Part of a small language model's weights.
Architecture: rotary positions, untied embeddings.
Each number is 128 + 24 x the weight over its row's rms, rounded and kept within 0 to 255. Layers, rows and columns count from 0. Numbers have three digits each. The size before them is the row's rms in percent of the matrix's.

# layer 6 attention value, 128x256, rms 0.0759, rows 5-41, columns 0-127
098:128124117131154132139116064111090145134102114131081122139108139157201117152128119130114177115124112062133098153127132162110119115136135107103135112164112127147130138115111117127148124136152111133108071171174089147137128114122092128146152140125161171093111105130110151130164149159119103147144130108185160150171120142158148135131167111143152105125088161121181172149146137102163119114123
107:121084103116103135188150090153114077108139116131121150150141146142157160121137094145088134101154127151107140121085139154187098131106138135115135108107145133111139103099121132121123094149144119140151166133092140171108150125107125125085114117144166113170113164085107103072105150108116131132108138109103169119193158115096133145170129099120096130133143142163069105117135119128171133150160
104:120123146101149157119104151136116104090053143140161157103170093127139139130115130143094139140099134094148125085144141151118132161141093122141118114062121099104097156088145168127114123120145124126110167096068082134167093137139126142124103107124112118129144139145122117125132075137139168136095157121135122155114082125137106124100129130159140107114124130106164136133140143112156139164164
108:108134116146146116107149093104130121180117117125139139106173147116141145121160120158152168127136156120109096120126081119123137149125163132132147129173118097150155109096125160109124085107117169131134133132146143153124120127121130138115090156148121097169127139152109154076120131090146150114128129133118106149172120137117125164112162145147101132182098083168158176155150153118181119149124
103:091130178099132147146127088162074150154176135124115136139183072106134081137101153110127155131117119134123085140131074133125136156090095122145101165133090131135124153109134152065149129153145125084151140080124127146137144123105161107129110097169127167135075168144134101148118133129110116139120157136101114126091103131136153112126117108158125121129133103136141102131142133100153166169129
097:116149146094128106096089163094144141116091121165117134120115127124128112149192159081168135123141095104074142160106102145136146157132137097129116125131162109090139133136149110144139129160108156141110175139150091111132115131102140115113146111094136125117115085111131143091158136149057099123128108156116105102093115162121097069113113130099142109114117109114131154158137106093127147117110
102:117086125145127074082081096123105092103122141107101138119151136116140116152143093128111152125111135099130159058093100150132089152163131134107125125110087125098108132145149119141117117141116157121138148117129067170108096153135117140119112100139134155102116146169078112156091122082130155131096121111148115149141173133094151143091163104133135153082109162088127123130162188118109095107153
092:148156151135165137138154149079176180079102153138112099091168180173134192129091126092144155103139085118133119113113100121140126165140132149123135122127127072130139131140154164130116106137138099155089074117133156150140132102122105129123105133135066090149131122106096115149164141108137147111181088126154146095111111114117121132083143117115117107133150089128137122110118107135148120126083
096:132093111092124171117122161116143098109139137125163151081124133130120118114122128091093121133085126130123143178133085141140120108147114152136143180094097111122145168132117168140140170103148126070190120187138116121115144141149091148147158134101103138130133133128076106185153156102149140133126124155116150118106154126110132107145151165123136119137095094175129138155118148104127194115149
092:119116121114130165157068159088114132110109142142126127107116112134097153113051113116133182122124137107118152149109088105094092131115083135108108122127141125144156116137106103144116142105089115124148130162120069182146124139131108131136157114108164122112122129111092113177152126112126134120126149173165160101129115138181079131104106118130121160147134116164142134165139114109146149140152
099:115144125150168162149151156139157111146138108122163070100110164095165108116103116135123129108177113125140081122118079079124127142147120119098180128084073094081159082127116144074129141133135124123083152127146163124159107120136135112130110114129130117117142135137109183111166129129098105081112150183169118150127128108110137082137084122125086113153149108102120118096136086153090164100118
099:158169112128142079106142095161158153133166129106096120151112145157153140143123163111125127141116064105144095107118148117137154119100145134148141100128106126147111146150115127150114119170138106136117141110106141127112162128112162146087158120135113111105126114113134139112119147113133113098127095174137119137146148108127147107118106180075100124145094108142151116093111109173075147162084
100:155115119133117131128111126099144139142124096132126141094115110093134155149156129140120134164082099108137133115142131109089139156153131121102129110157088118137120114163111159097091095140125106125169076100125079128098118095138091108122104127123135151148129099123129101138168105119078127152122135101161108094070148124093133113142153156160113085134139141096098145104100157141101099086087
109:100115121124137120119128147137128100113141118109163115125112131137086099139088137168121112140126194101177121126137174109108169099104145138096150104095157134168150163109120126120158168162106167109128118109115112151141122108145092158156123108116162121107123142163182061120203098161172139130150092108124135124133176119148114097146160107128158139150139092105150122073164119139137108138140
105:164165100153179116136103156147134129141094170106120145116112142109154118111173141114104147107101130153119120164136118159164107162139151158132149152130114103173123144126158103130128174134071113117129133128137133111133121122128076174150173135149150104109135145107110169096144096145102104128148133141201165099118098119131125140149092135144183152125137106100097142101081132142117173140109
091:136147135110112132137101145104144125142107135157139182127138136146089110160087157106118107147128171137112149128119127106117101124139118121132151140065120111125097137109169152121109122150102123121136160120151140114163154097100114153149103118143145102145154101106097132140102116178124130146160082133130086119150123105093164142110168126137146146122104101108124105145125143129099106120171
100:097126150122124145133139128146146145138116100111138095095073161062101121083128105106135188104107100141141154130137127116104146096173102146132136125120115122139148119117138124110137105111136143126091150115137122095122082130135096101132099149116161105102125127126136090178144132132085080088142143143131063091125100139122092115153122122146142132159133132104099123122151133131117106104112
100:127118138115164132127171160103130131100153128120133150144121133100141147100119110122115122162124113147130107104154086109107071099110113096156136136112139091128128079140151163141140112119110102147107132105141130114098107132131131130144133120156145124123123115121059116084143121100143166125098164140116115140116166152100121097116109108146111135137112054122094124115154112146138171138082
102:103121123140136142097162137114105119113133146109116132109121098124151114151140113156105113160129111099151154140154149156121189156143196106095124138176118146130110140142115113163153122108108133101123092124103113161137122139148148179154100136125122134093127125160187121109186124084133131135148090131144119154138107135117133142096104158119158164133163119143147157120151089156135149133153
105:159152111125167110108122141101112147136114119152137079148071139158161146133114133138143137133139129145147074139092153184080140107135118104184100112116114110145104085098119144126156137140137102150113132110127103110119112143125130154124136106114164129125132102130161128161159141094098121134143152110128149135097147177174138121164105158067162122136128155110164114136141152162080130120163
100:087135130129130143117129156127116127141127104151133100105162165131159116144129127091107142144133116135148133105153106111135119080126124124094148102144130076101147160089136178167126131141151154151121134109144079125147096090112137114113139132129149142143116131120119149159175143174145185108095140139110095171140140153107137179119059131175130135187112102137132120132173157131106150082085
107:148146126123152156111080186143140134132117148128111133109093118082150117125131151092153136106122138161115164154154140125121110141129114096153159136095101125095090113122131122140132127122107124115123119123159131087147133141109153120126119106131142135141152072147107119124119162131107153119104167153168112112077167145166157051110075143147128134114116140087101080101133159118131137153082
102:091142138119141123153124157179142116122096132114140119101107123104191133124118123128134144104150094126116125155159163153140134089145132126170161153109118160118106124146146168142112106155114140142112088108141113111110116089127121130115114099107172121112144129114136120114124115127139100135150116140131125099121104141152127119145103125163159115112166104126134152187153148097106108101164
101:108108153162127120156119129132146143107132131092165127105094104073124155105119135118154126122116127142099123114124117161152120200083079155123142140173142108121110149122104109085141124172083154149152137142104120146157110167139151134105143141142132161144117159137173126144115175114161118142077126156123111101143133135111129132089150147100140146106148148087136119161118123104088131129137
097:160112133154125109177164124163098109120143158112153130122108090157126167136154125142099092091130130100129142133114158120143090164090131130129099077138116165121105111120139148111131155140143147091142102162174090130131153123119169148116156115129080166119123151165163112109106078117074118119093116141144136138162157074136105138123152112120112153124101152129125128129151133143082128137138
101:110096120139143160177097144121124094100114125123111128124135114158145123129137070111099141171114095118111137152142109094109110150117114108112087115158163109100142137106113108095160130110052156119150145159145125089103151152137140145127137126135127149147134144122108123169128124076140125130152109120122098130124164133142157131112118096100139130116123195140110110147121089128145145073160
100:094130119131144138106160153097138168154137124083098139078121109125089114125170122085164120119105132127167097155108131093150137109117131170103185156149137133144167151156104101140115146110121142129116173086107156105168152097137150163143140156123109136167154116145133121118107118105123167083096075121078122104123092142088117150121106123154103128164126152101128113177136144119112098150147
091:102101166173137120110119113094154108135137115136147115075120156141133159121145113105104131152132156110099172084134092154147126180136104156104095143115150128156123123138135138098140095085127123107107130161105158111091081154114158165145112113088113108111114130159152131154129105131188116127100094140108126112095181133128155164146148127160103153123127168107127155159138128112122100118145
108:138080140121127148117164168086100092164108120129102138132130099179081146135110105134097068154075083133088128152136112108149114142140125150136170142127138132111142124155142136127098126134145164147153067126132141117121121127103181113125071177127127176158145114092126160109131158148161154110099082116132090118141143093132126111156115137116153092107126091089123136151179126098136137149155
095:136139144100120127133121140129169121177127121121120180136155095142111077119090083151137160113121132153110148138122158125132114126046145133078140122137151107110149139135126179095129111151106106106164116145129165156132068110136134114095117103142081138163057132171157137141080123140133115166118121142153149086147127165160143130132107095171110142130149143119156069143111081114092121094170
100:142173150124132087104111081130188135130159113108152105116150100099122106134143092118109112121137097125134128120106169141115139140120156175150123102164177156136109101143116112149106087109113123170168127126128183151135098132114172154100104133104098109139109113151116139068098121111105124106138092138125151122107120104087182144116117157167130158116123143154136131123139154096081144165100
096:139093142122120116137110095126165147142129106099138121102164160124129086101189153108161094124160134115160056148121086104122137124111072148141126129114128133119124159119106136088111139107149159153083168083094158155117124168107094096142097138144135136144145105092134111099160089106121151127153136150114166128122120095143117093146143140169123142127099100129144118091105106097170133149143
088:131165115144107147117132139136169137109123125126141152114133088147155155133123115123132152104097140125136122092175136093099091106108091169098133120084146125096135134115143121098118103163152114113142119087095157142173085133136118086150144127106132160099111155091136123163089141119126169117095120125127120122106157133168135135102079119150123143098124159138109091118131111115144142137137
094:124134147118135083128139164134137139139176141129109144138097108100178131132129143130138134115165097160083105081126121152110143130150145177120076143171113143126098136133133115164127126141175149113144143135130111115099126173152088068139121081115108136133136127120124139146174111166149109137148066117077101073101178146106156166068117110128088092111117093098117081145174124130080122141123
101:114126135137132129086105113140119158114115132109147100161155162141173093116162162096147137095130147175127119097153132121100118117145063129154112165087125136108098118132098133121134090164164147099109155166107147139142133131123106134148137129114154119131113121112120138140138125130164142136139111170134131158075136165151069083127087121158151100117129105110116093117073130105111114133065
107:164127164133180101146127155115154162141143094147155128126143085184133144117114125128166147126137124148145144108148146124180184098111176100139111144132095159159133167102108186171121096104127136132170105182126150173110138123147134121137170133108181104104132061132147100129150141138117116088125116148137106146123164125134133092144093085159121130120142110159148159107155117166098135134101
096:111146125124113110126111110138135127192148121137109142124113110116143135109143157152144060142099156109133085101156136097110144119060171094193160103122139126130085138130142126114107110112080131122091124113112163123156149116135136151126112124122114179113130078090085081113121115080115146145137139108108130179138120129110118115149145153098137128142137104099156137068115157099107161140105
# layer 6 attention output (transposed), 256x256, rms 0.193, rows 5-40,133-168, columns 0-127
096:137147083131134132109123123130174123122149155161150126128065126104124142118130133136142082164161139138108117149111151114112154085154109117166163088141120139145153187083160102140122143093089126113144096078129130169168135169141150126166108158146127108115160162120156143110118170127136103089129145133124112107109103100121130115142143156127157182097123106121184149124125103139106179174154
105:115176137155138164092133089077092109141104133112144146089129134156135107112101161113182125126100130137090139152088110128104065146121131102148152137107137087159172140143141143108131113146095124117154132121135167135107125092083128112052144138133142116135129129117121154156120111110096102162148122152103114150177125119127123122110131109088116126141108162105085108106147134137144110101091
100:102113132130074087103154088126118124126132114109094134124142117093097134104147178160136168123121120084104111085148113137107143109143162098139151126116120149126135148150081140117113101097116129108150109128121099121126131153134137110126136118119090141132128153140143141055102157129148096149137139160133075125157130143085117137083143124142099133096113126139103110123158149124108100079108
103:152123158149100132129089117111085096148086150089168096118138171132068122145181157118144085121144125136132106170119133081125087158122129128134118122149148133131175172104137108114172127136169135107157121128161142170123115116091148103096126167145104133132145139128134169105087158159145146119127178154137121155112094135139098115127141102102173109129103143138115093137113133105157109095170
104:131117093162085143124099129165143117139139176128120091121139114082082172104168144130122107090116113122106142158121129118129138102132125099123111145108123168107135184140178073121174115113094120100109078125123188105119132146097136117134130130075101098121158160100107119097133110170105130131104093159128159129138153121129098128099158133128115111125095138133125169114101148112104141110123
093:112120134129075120144112141142142139131109105106129104118154150133138129129106098144105145124165122154128099105119161130120130095136160146151157126129117100119101163165100112120091109122213141123148120155151132146135140120151146147147120091086163118113163177160130137127118169111105179150121112150138118156149143107128106090134103145109164118151130118146179097120156140169161107157075
099:116110133111118103118133144158152155094197072148159143126149122144111157117116129131131156137159142168117124149082079127148136121158119088111096106139143116107151158120155127134148144149143104141159106124142133105095118082132148173163103131078163115118147133158141122097118130146189150101150113095117095137154124162132152123128128090138138084094156114122169158132190129164133136105093
095:115097099120096125130128134151098108119108131108099142114099115128136130151147114167107133147066141195148118126088131133102103145131081129125127097145144152089139144115193143164147133090135140097116125170129102177139150091119105119129150157120099124084103146183101092123152122166139135150134134118110128142140135101134147129171121148137126150150110138091157129149114149113101139099204
091:113176136154158070126160055079110133133148140136104113128157129144122116115115136114093121164157168114153125112153152165143102144112141117103130151155120160146163128121132152141119120141117131142114129134114142126150170105143088095121110126143139117101156132148134127118093140128185169119141123110141125160096075103096180098161156120125145124100156134127131128121136101150169138161118
093:160158121109098123107101130080119148137134149099150150111152099155134154126163123133113114155146101133099145148106100144168130135133112110173169111130138118100159159156147168124122139155125140095131123170118152092156159106151157132145140113138148161122137129112120128130086123132139147146111150147138093147135121168118131126126180123099140095098123115130101148092141114144135141159090
089:133117154171125123087111119112158129120130077108132125147153123119104159108193131123129166134080155132143152129072093128148128097091127117122101110161097102144074102151125138147094161131087079141154122106126105129138094107131121112101168152098121119144115143156114126113116148112121168105116125077131114143113147107148095133099158130156099137106119135115113102161161093122119090147137
099:105111140170182125136133148176091134120104142131134100157128115153121154148129136135132129115115130102125174131124137094132142150152060114141104164113121124153136129129155153200170119129127093118081073180145121114105108098111127126110147103140137115129135140106144134141136132128070106090116107135091131120131132122136087111159138107127133100169114087092146124114099139133117186151140
095:120133105179131126139151109134172129134128108082107133137140142142118075098084103135128164114154120148142075124101114186122091131165164140077099141176146154153098107137077145109111149123122162088105154088121138115159158165125143147094121173090156133117121132112142132092113147150158143128138133128147112119115183119124184124131144166129141161100140108170133091105097151136127097158149
102:102149116092129125149110122128148102138134156139114126115089156146143099149108118140124147127173138109141124089134144120137114111137136103157099088130096142117137115098130122154153150117194147179097137117126112136114110120167103131159133132173155125110147173104115090099138086125131120145160172144131088127130078150121117117088150089088140113082105127120123124177096135113112154143157
106:116118135100113137144101157163094145131116138117084107159165067125168154138118105116151122144165113147146126127156162133173167124112128115110096134142141144091077153141130141129125149143162121130122140100131115132129107087124104121141133121137136159174075139110152131166134089167158106132094119141139130127123121123129150094123149137147119075138153101105189118162101143117117131153096
085:133119118127147159116112136128093144110152089136133141118147140148111078108148178101132115115123099145154158108125143146110132108135117126119138140146131111114179109126116108109088140097132153106190139078109124084134115106133088142154149146079129137070092093138183126076131114113142146116138123117127138129125095150145121133097116116143143095113120097155141159153141129171082150092144
096:087121148162134139140093157142118110124124138106115083112138105153139168164097060134156097146084168096144102136076106094141100110101161098113165130120129124131101159154159162178100126121118140132130128132127139121134116114187104136129123124149114140132154113083094143132120138118136153146102119148121103099153103127123133093111160175173133142138113171151137092109165089125113119148108
098:182079140170109129122116157096124167120093152154111179148140137111114150124149141146122139093138150148135173129117146170148112115134177113110104121149175124142182137152130116160136104135159120122091159157122138135120146145109176157156102124114156152115076094151134149149113145132161088120110100111146150114098142103150148172130138129120129123098119146114106133128113120124117131139134
105:120117102136127125148121133146099189183157132174141124129134092099158097135120127155115161122129120099143139111122116140167134136128149158149133106125142171115136124068096096118102147158178115170094120112132113079134134139122095085175131093099140155128138156142086127129106109168114092105116125114125130110144140106133126172124162131133166123090145131166170130130076155125152149124098
104:115072103110137127149138106152136122128092113142142122101124075105134103146111131137122153123122114137144069095120150174088179134123089110125117125062093112104127108116119131083145118139145149114155145136122114136089126142156116130124158135156138166108136170119147111117099135102104133124116158088141129100120097115087120148096096140128134151133141092162140141124108101096111139124120
114:143131152195133118091161082127095130137103179111110184164131096145062127143091137120141129128106119117147097111142105110163133137096138134100103129127116140125176138116110165113126097142120154120134077102133153198130144096107140142147076160142110134113172109136125153153168121135091115113128110148141107155093104117151137161140159116184102125089132138103131117156106106126137122135133
113:129137121172149107152153181097183122142123111144160131144108123085117098130126117117081153126145136132122152119130107089162100103128151141099156134121097133177105142133145151171148140133152172099130171142146106107155141139160128128157150112125163132104131122138110133157136090148105122152113138155142134137132118126088068124096173172137130138120166151101106105144125134147115156121144
106:106118112117101070111128124115122134157110146120138111118156120093185101122141114108148147138081117104090121103187156148148121165169107114147163132127106121135146127124123173147094118078113073108110172079145106177120130173103126057081120106123139105122118149140125144128122155068143138134117125149133088099129147104095120108121154112199141193168135127108156121074137106101134117088086
097:174101122171135139150135113105140155129172120148147136113139156117141104119070068124113176112105123145127120156095100140165122109125124157076132128126146078147159099144159155134135117107134090184144129101097160124108089120126108149126139139090184125142093127130125110131090132136154135142129116131139100152163145133144129099110135116126088081156092121112103075073143126151161129079118
096:139095104089138145110086173152102139173124153137167167130125184157126124148112122155127089094124107132128125118184138127108172143118100132162155127105117119136095126111105131149130129147113083141143108106160165149115104100118125115116103151152113092141133112062144107123131184083144092145162110101103113077146137162124128132147098167147157149136126156132136182062136170134122173148122
094:174144135083120160159111121141135159158129138118144149120108183127096092113153104111123153117097192156087107107124123090110133110152135110164149104113138142115118125116160087128102141126130117158144146167115153101152117132167093125143124105118104136138129139174119123149126131092087105133188079068097123119119123136109110127172140137099094128119131129084119117128145152159096158170113
094:143113159139127146114126151114133126143128135064083178158144138101126167134156137111078117155146063124158149158071122125103092124151133130100137136179126134153148119126136127101105129137150149119121166115174111140112133103121096131160130110131104144134122146119150125111147107161099153128161110107091130129107147118150102114127101141120135097141104142121164155183109135125149139111121
091:168121134136136149097124168154104133102151135128165127120108120099104116100111061146067159105161135163127133144130079125144116142139159138081120122142122121096140137132139137143115131134132127155103148123139138124101128056090123097153088108118161126152140115109128101116111149124174114164122129146144082142124112118136113116128142125155145139111139143140115084151150102107136127132147
106:148116145160151106119138135085122098124125107094145149079150160105109144099139114140113151150114133140151189114087097165111078112131101130096143124102146110154126078163126136112099158091112162158076135078153115133135149129117128124111172147168114131162138096109091125142123130096123138149101147143156109122162113155129148120152136100146130156152116135196137142080160115137175112135146
093:126145157133091126139136089125126090097175095130096118097148135156117132124091144140121139143096159139125112144119095162102130160156162147095137141104111130086103129114158077131124125099075068156122139199137150138144137115121117121167144153118137122097161116085119118122163144096138119170112127132143118189159114156095167107096124074108129105127137137149139143119127123156123127105134
099:117054108202153095096126118141094157138165127137125120127117100098159115121134097111141171150143160124115123160133132145138179157134136149117119143124169121110092153111131131112093129155091079136108180150140164127172102104063135141109116129133152132115129140137138137135119130087119118128124137104082173145171108102145114091143108175114132106152092136147162115121157113115139126114104
099:078120181136167196092154117146169122133097107146130138104127109088120120154157139112143094145110157156165113110151148135134125091136148137171116118137126106137157116112118127148133154112176112095119139138140121127127101116091134112114106134172079167143120171136175122129129082131109126131144113165151131141164131140125101128075136117156129165130123119150100111114130105091077156136129
095:135140147127113121116156136115115139083183119155138100118105126092142129104109131135126109115126153137134132135118074131096074146107154100125166140139141093155104113157135153154134131075078145108178150134129148145120107120138137133150083123109152151118111107091075144147123088169185081143122133158178107117162133153111135107118098135114101165127129143072090114094159120148193100132093
093:164124109122120134162100118093134093146100140060147115174165131112145108124140099135140138114154097120159101156115100134109160160140146170148112152112200121117165115121083152104113134135118127154119150078176139168139107136110131128114097152171157136087082119144137139153143107153128144142129140151128172165097124127123132120113150112108129161145081148141110094135112111127133162163093
099:110152121082156069102150151164156133122132114124106147123127104089138147135123113134113091136125135102123106131151152163154168130158137132151110155125127142150122164110127168149109177116146134109158163081090106144114078103129152116186079107152123142124105132098158095145152095117135169094125114091081130122114123130151203143126137137128100181129119117149108107127124124138160087160142
101:140078116127155123136130114112144119094073132126156141162124162124105139112115114132115081141102163130120152154136132111170112137136127134156109146116119150158130144110111149164118108105138116129113167111115103111119163126143132100094111144144103149120153125146139142135124132109117123152124129137123121161146141158140093109124146181170130134130139103128102118112154126124114141115151
103:147153111107109065136098178107116130108124121160129116131137115134149093146155148193117102096144099127118116142096125154109124158151134142112114127098150159125085116144102150140139122100138104163110145118179148116109144125123132165128158116120115162121065107129104088134158111153156126168170119133153178111146141155137107119109155081146110124169138108148125165175098153140079119139107
098:103103102141121144134121136161117122089099125134128146120136169182114171106121129131119137120169122125120107090146145133099123125160129075111097145106130143133145131128093118135156132079096176077126099123132167143124132160101118138142122129142123120182144145127108115098105148148152132120116165108159141084183129131102105146152133102149093089120119137116148117102186130147116133133158
097:142166126119125155132102122147144119069110147118136139125116097141110171133129136096124111113119120153123136142110107132109128178109104166120121123116145124095147106114150141123113135086086103116118131136157180100127088113146171131114103128167109136097183096136115126132161180113139155170137135087132153140139138126122146126135112177093130136152136107156157148120148026097167140150158
106:104143075156093115090125115120189127129099137118127094139093127107143136175135114164082154132137129084111161120145138111094101130107101121123102117070111099162092093144128132130146120142090187116137104141112114137106126173086172171110132104122162121098131116108103127147135114136125128145150128138130146125114124158123133164165127133087115130134113146127127206141107127135093164116141
109:151119127110119091141145102113116130158146082126130148121107125127163067125085106061180159143120141154116129156109146100147149117140104123112172104098145104128141119141115129104116123157140130135158126077117092130127151109128133130127087092160173121103121103096137068127144139126104127108120140130144096155132131100144127137135096124126184129146159128089130113144168146139174126148131
101:129167117149145102144164135129127135108156166115138146139116150118147135122125137133118117204133109150119116137121096133166114169076148108085129091129120076118123133093175129089180135168125128158143128143120143156134157127103128112133116112132129159107155085138119146130140094140115135109137142104116102146134141079110124138132120129142116139132142163101091125123090126102112160159146
106:144130116147124121148075085131118098084114128136110115083134122151145110134137117140106131163108120104156123092105163160123118120129089121121111122113148122114106150130133154127085145116104145094114090133149146154141151117143075090129112127143102081126093096132142137157135142141077127148114120104172113125128143132119132163131141140098047188133134120130091131147153140120068107124158
101:085143165164133169130129128127118147104117133111135161125176144127122149129112110120129099064163137157136167110133122123182145142086139148119129138129075130139108104119097126128160142142161134161101145120108162115138144127130125130110109136138095108176111114075125140110152136130157175122134103139150140158097139152154129132129135143157109100111160124182132075124119096150126150117108
104:128090177134099125081139169110127131133163095128149168116131061131112137110118122122165092101130115124107139132147100088129109118098123148167145153107132090126135166128165119143152152117161114125219121165177133157128127128148153132183113156086120110155187112104108092128157167168144097154132102146128089122156144138132110116133172109116130121154123147149145166108090153126151097038109
098:066114136147126122125140134105123164143125142156141120123146131092111120103121171118149116120141113104098118116110106090108159173060112167132110131112105129123103105118100129142148122079121083156138111102144099144102112143212087127122137137142129119125112151149135147069135106111134118099150135132170170127106122139125092147089156135125125165185163091154162098117073132118159109027136
109:110150113143123159122185149129122100111120113131109110113134139116134071146103105108125117148139101160130082120128098119170110132173135149107118123109097096118168141167109144087166091113115141113126177106146148104132132129170143115095087119130096124151098170132142137102138101146134155121134146169131119145163138134144127127109102153111156140197153166126106133146111117175153154073126
094:178142121166087122132115121164145107147155146145107122173132160119098120157110108118134115120115136129142145115136110136140134118118163112151080125126110173106103131177165121080121085125143135130101117114125145142127131136094094138145080126091101159159130115177111154118128140147089148123153149135137127140097123124129154075158070145145106118118178146116134155148130095116121111149134
104:126070156095122084097123123130155127139126116121110188109132153124140105135116134180135139149131157163099126122122140130110098145132131113162141151081127127129077125113137119175114118188146118125126126124133106135124123114099145122058171108171117135106130129177120118116111137117106140140128137119097094115129117117121122133151161113149111099124099110093187099160160117167072162121165
111:097073086164134151119150146152081144154089152129179111097177118127163143110128135133118093109120126175119106123143137114155184084165121105128133132137156116123115134132118135121090148112115165109132112090127116138129118141151158126151188103115107129128112155124125123136118130163128128082098071125116158149115143116135113158161117133160129116108140111119190155099155143120128164127137
097:139152122126152136151114108102146119108088122119144171100140157128143108077100158157109090102130117119120132133101118144094094128103123133126182093145116097165126122107106081128119113064067129152174116162155128109158130153147119152183144140130142114114152173126100104118161154131157182116188167176154143105127114147169124159087103104112132143138129151161126118094143090128145101121094
100:125148169122132116137161112122119120121091148152131114144130116086166142121133140143117087177164144144118094133127169146134116158099139093134109113095120141106128130131125091148160139141140125138119090178129090135143139125070141113121139085151135145140115122156091119122120145142110113099138163142131106167106125089119150130117131131127104137153129091098161081091123101149144115113156
106:082090127139122155120181173139129137127126133118114134128209149096163118117139146094118151145090114119131118117144081074115136148159093150147137145091147101136109152109136115120170122126142142116099163107137111146125123119125127115155134129133143115115088120145128105116132136098095100119135138161152098129155150127089097127123059100098136141176139110130128136075167157118111182118160
107:116178149104102133102157123099123121147110105139134096132104111145133129141116090142097081147127132108131083116160118137144096139133103127121139131149107125120104164111119146088123096113093154094162127098126128140115148124165107108156089091156114112117111144101124115109129149092100127139130152161152113097206130136077122101165111146134095116172141152145140155103093160134108142091122
093:132124117127107139136135140119154070123096169121126098139146163105117140180158108130086105043116125138128148114136155108094114092116107102115106121155122125128176102097152105123160113115086178148120152115140167174098148107145112150126161155135109099170164116121147119115158179154110121150125119131118152157098123154141100083133119132076108150116148166162118113159127130087114157150148
100:113103159110096073093083129089111098152186154146138147138138126133095165162110064130117117156142138078085157148156111118144151182149152120118121126159142106158097088160148147193125122137160086162109135166115150122097162117127138123115099141103123123155136127135121158110120113093133124131080114099151125146154115137129149098152129165092123103120159138126113135122152163150150117123127
096:151103106080133092139130166141168128135111155155132067129079148099188092152153107130090142125138140130136095125130165122112117135124099152136148130115128092108133122134152112142157147076180086144113148133138108109130132146132123124136184146099131131125104123130098121139121128115098131127113179110130170128138135113150092088161131134066111093160148134123091164151140174135077138124130
094:154133128132110121105142076144121145092109151129118130131136096126173149156100116124124148149136150172106149156093132170165072129122118106101178103119102117145139140123161126141153074112150125082135101163140137181109126077158118122085125123131135115115098125161099136139122161123128149096158140111126069126114118162157139105125116144128122070156146108117133114095142129171131131111118
099:107159147127126217117115152099157125091155173129157153127142139122137149116147123148123125089112134144188149176107146138100114131153114127117114149151165115123137108136131150122131132150121141119112127169135156111162150084128131166119174127145118165141090121099146084155091103128136108163127097115107153111198123139165181159121123148111149099149098139133105183113139116151100132118163
098:114130129111106128152097148137115121144138127110146179154156139116135121138116157101108176164174110122130159132132118119148148114139115123149119073127146168095062178109157115122118135135118155121155127145141102073153115109168159120120132088141126104152145114136091113152141135144115124115100162102137152147112123113143178097117129149100151152088145176132128123118137093089166113138108
099:171130139139101098141107095170145113122135109145107077089106100158138110106155122115113103119126119083110178120113100147163096105126151121140142143143120141110171126164149125125094146131126143088104110113109079089124125151112176101113143091127137113142151187168088139130169154171103111143105148174118108142080138146134103129102145097134106098119083158114154123152145096118106101144101
106:143127145140143122116159118092148095145136124080173148173098106125161142135093133114040114133144104121142177151097095152153095136110142105118128119131127076143156109093099134081172128104090146118145144161135111182138138119151147112138123112135110089177122130149121145114110121133153156143107154194118107126126130109181134151088161142159115139148139172124151136109136093163155141059155
105:176139125125144131109151157148103150116128140148178133125116136171111114083137127099154106138139126113142145155145146121097183130118131073126142147140108095113107094108151097143139151116099089176113153141099100081151129107146165134128152101119087158132138100166132117103112070114072149177155159150117135117150121157126146097127114131172133125145126113121161113064122142093108143121153
091:086145169119106128113147110109120128145147147125127170157128124123115144085100127095170131114132112153122169122153147132147189081112145132190109145089142126120092123128162157131165101139098125151147150152095175120123134195113139143084117133133082098121139095151133167127131108104164124140157075138088149118150139094113144131171154126144107117092156145115128150153126141112129124114111
100:144130141095133132106126121110125142122091150138117163181126113139100126129073162133128057174158132137115095143140138152139159162105138164098137073154129122106187140098154135152145099146090129080207113097140148150131125130078127153145109127137165130130146142108148136113127166182138108129114151100107122121122135116141152119107136144116099138130111123076133161116144135081144121134136
096:136141140112132126140134159143121171163111099106158137124083108136160118067145115117115191138142140154116140105052132143131120100085150119139152143140127121121114111127124159095120088159132136098139121099115117097165119123132108087147139142120154130143093146134105101152138118126149128144120151183180086137135096108170114188181161134167121115105137163108132104087139110143139105083129
095:130129127102109115081123080144114132143155110121100086149101130123086122115120112155111146107139107108148132107140121161162135134119138100081124155140126142137114079151142131146131107105157119145108130145101101103131149152098126120117058118112117115146103128105080092139146102144117125121112125124171138095101151134120111110155092137162111140097148161139105156166100097113134122187162
097:149149108118127100154133131118134142111113143114129110120176123154149158139108127102148077121148091086175127164121134085153156140103146147123110125122129138166076156138126130155089104137103164123132182130141112147116147153127156131133112089180115116119142141124139131110141188151156150119123162095117138097146141104115089123145097109147164132135105126158145148130147133099172131145133
094:118131136158081090107118157158110138130149135106124150161126087118074102132198128082097115113104068141155131100135192128164148099118103081103123129102116117110131105111102137124119178137168115121117089086132096157163161070170114106160167121137119128102140134144120136137106139097116119081088112128097131111115114094115128107121166130158134116155124136135089092130155154123117095137134
098:092104125118116162167113138128104146152161104119171120119127091097095153087139134081128117143116085142134158106145183125133100101141102138129146131141103154101127140117159136164156129126144113120163145116126106094105142106098127143113131085128123100086155121154166156151128128136139141131105100150125117141123155119134146139120116110187138094085159136082099111134192147131122116122164
105:127130136158142165150122146108113129111170094128154131105097130153121109140137151129167166136118150148154117107109121128130139155118126164132153165091140145106137086150102147082124091164129105121141120130132179141135107124119164121108075088169153134110125121170112162169119112106116103127146117138154150109114151153107117101132115129098159122108118127110112098140127133091159101128105
107:156125133114125113124114137148111166162107158170162126134144159135135134105106133162143147136147095148118088102101110147126159132117147130101131110170144145120137117124117077107144165149126124177122114145125138143123139126163063141158129131132194137123115145099148129131143174148129140090109111123110119118103131122107130137145152069125156149125146140177173123106114126162134097161123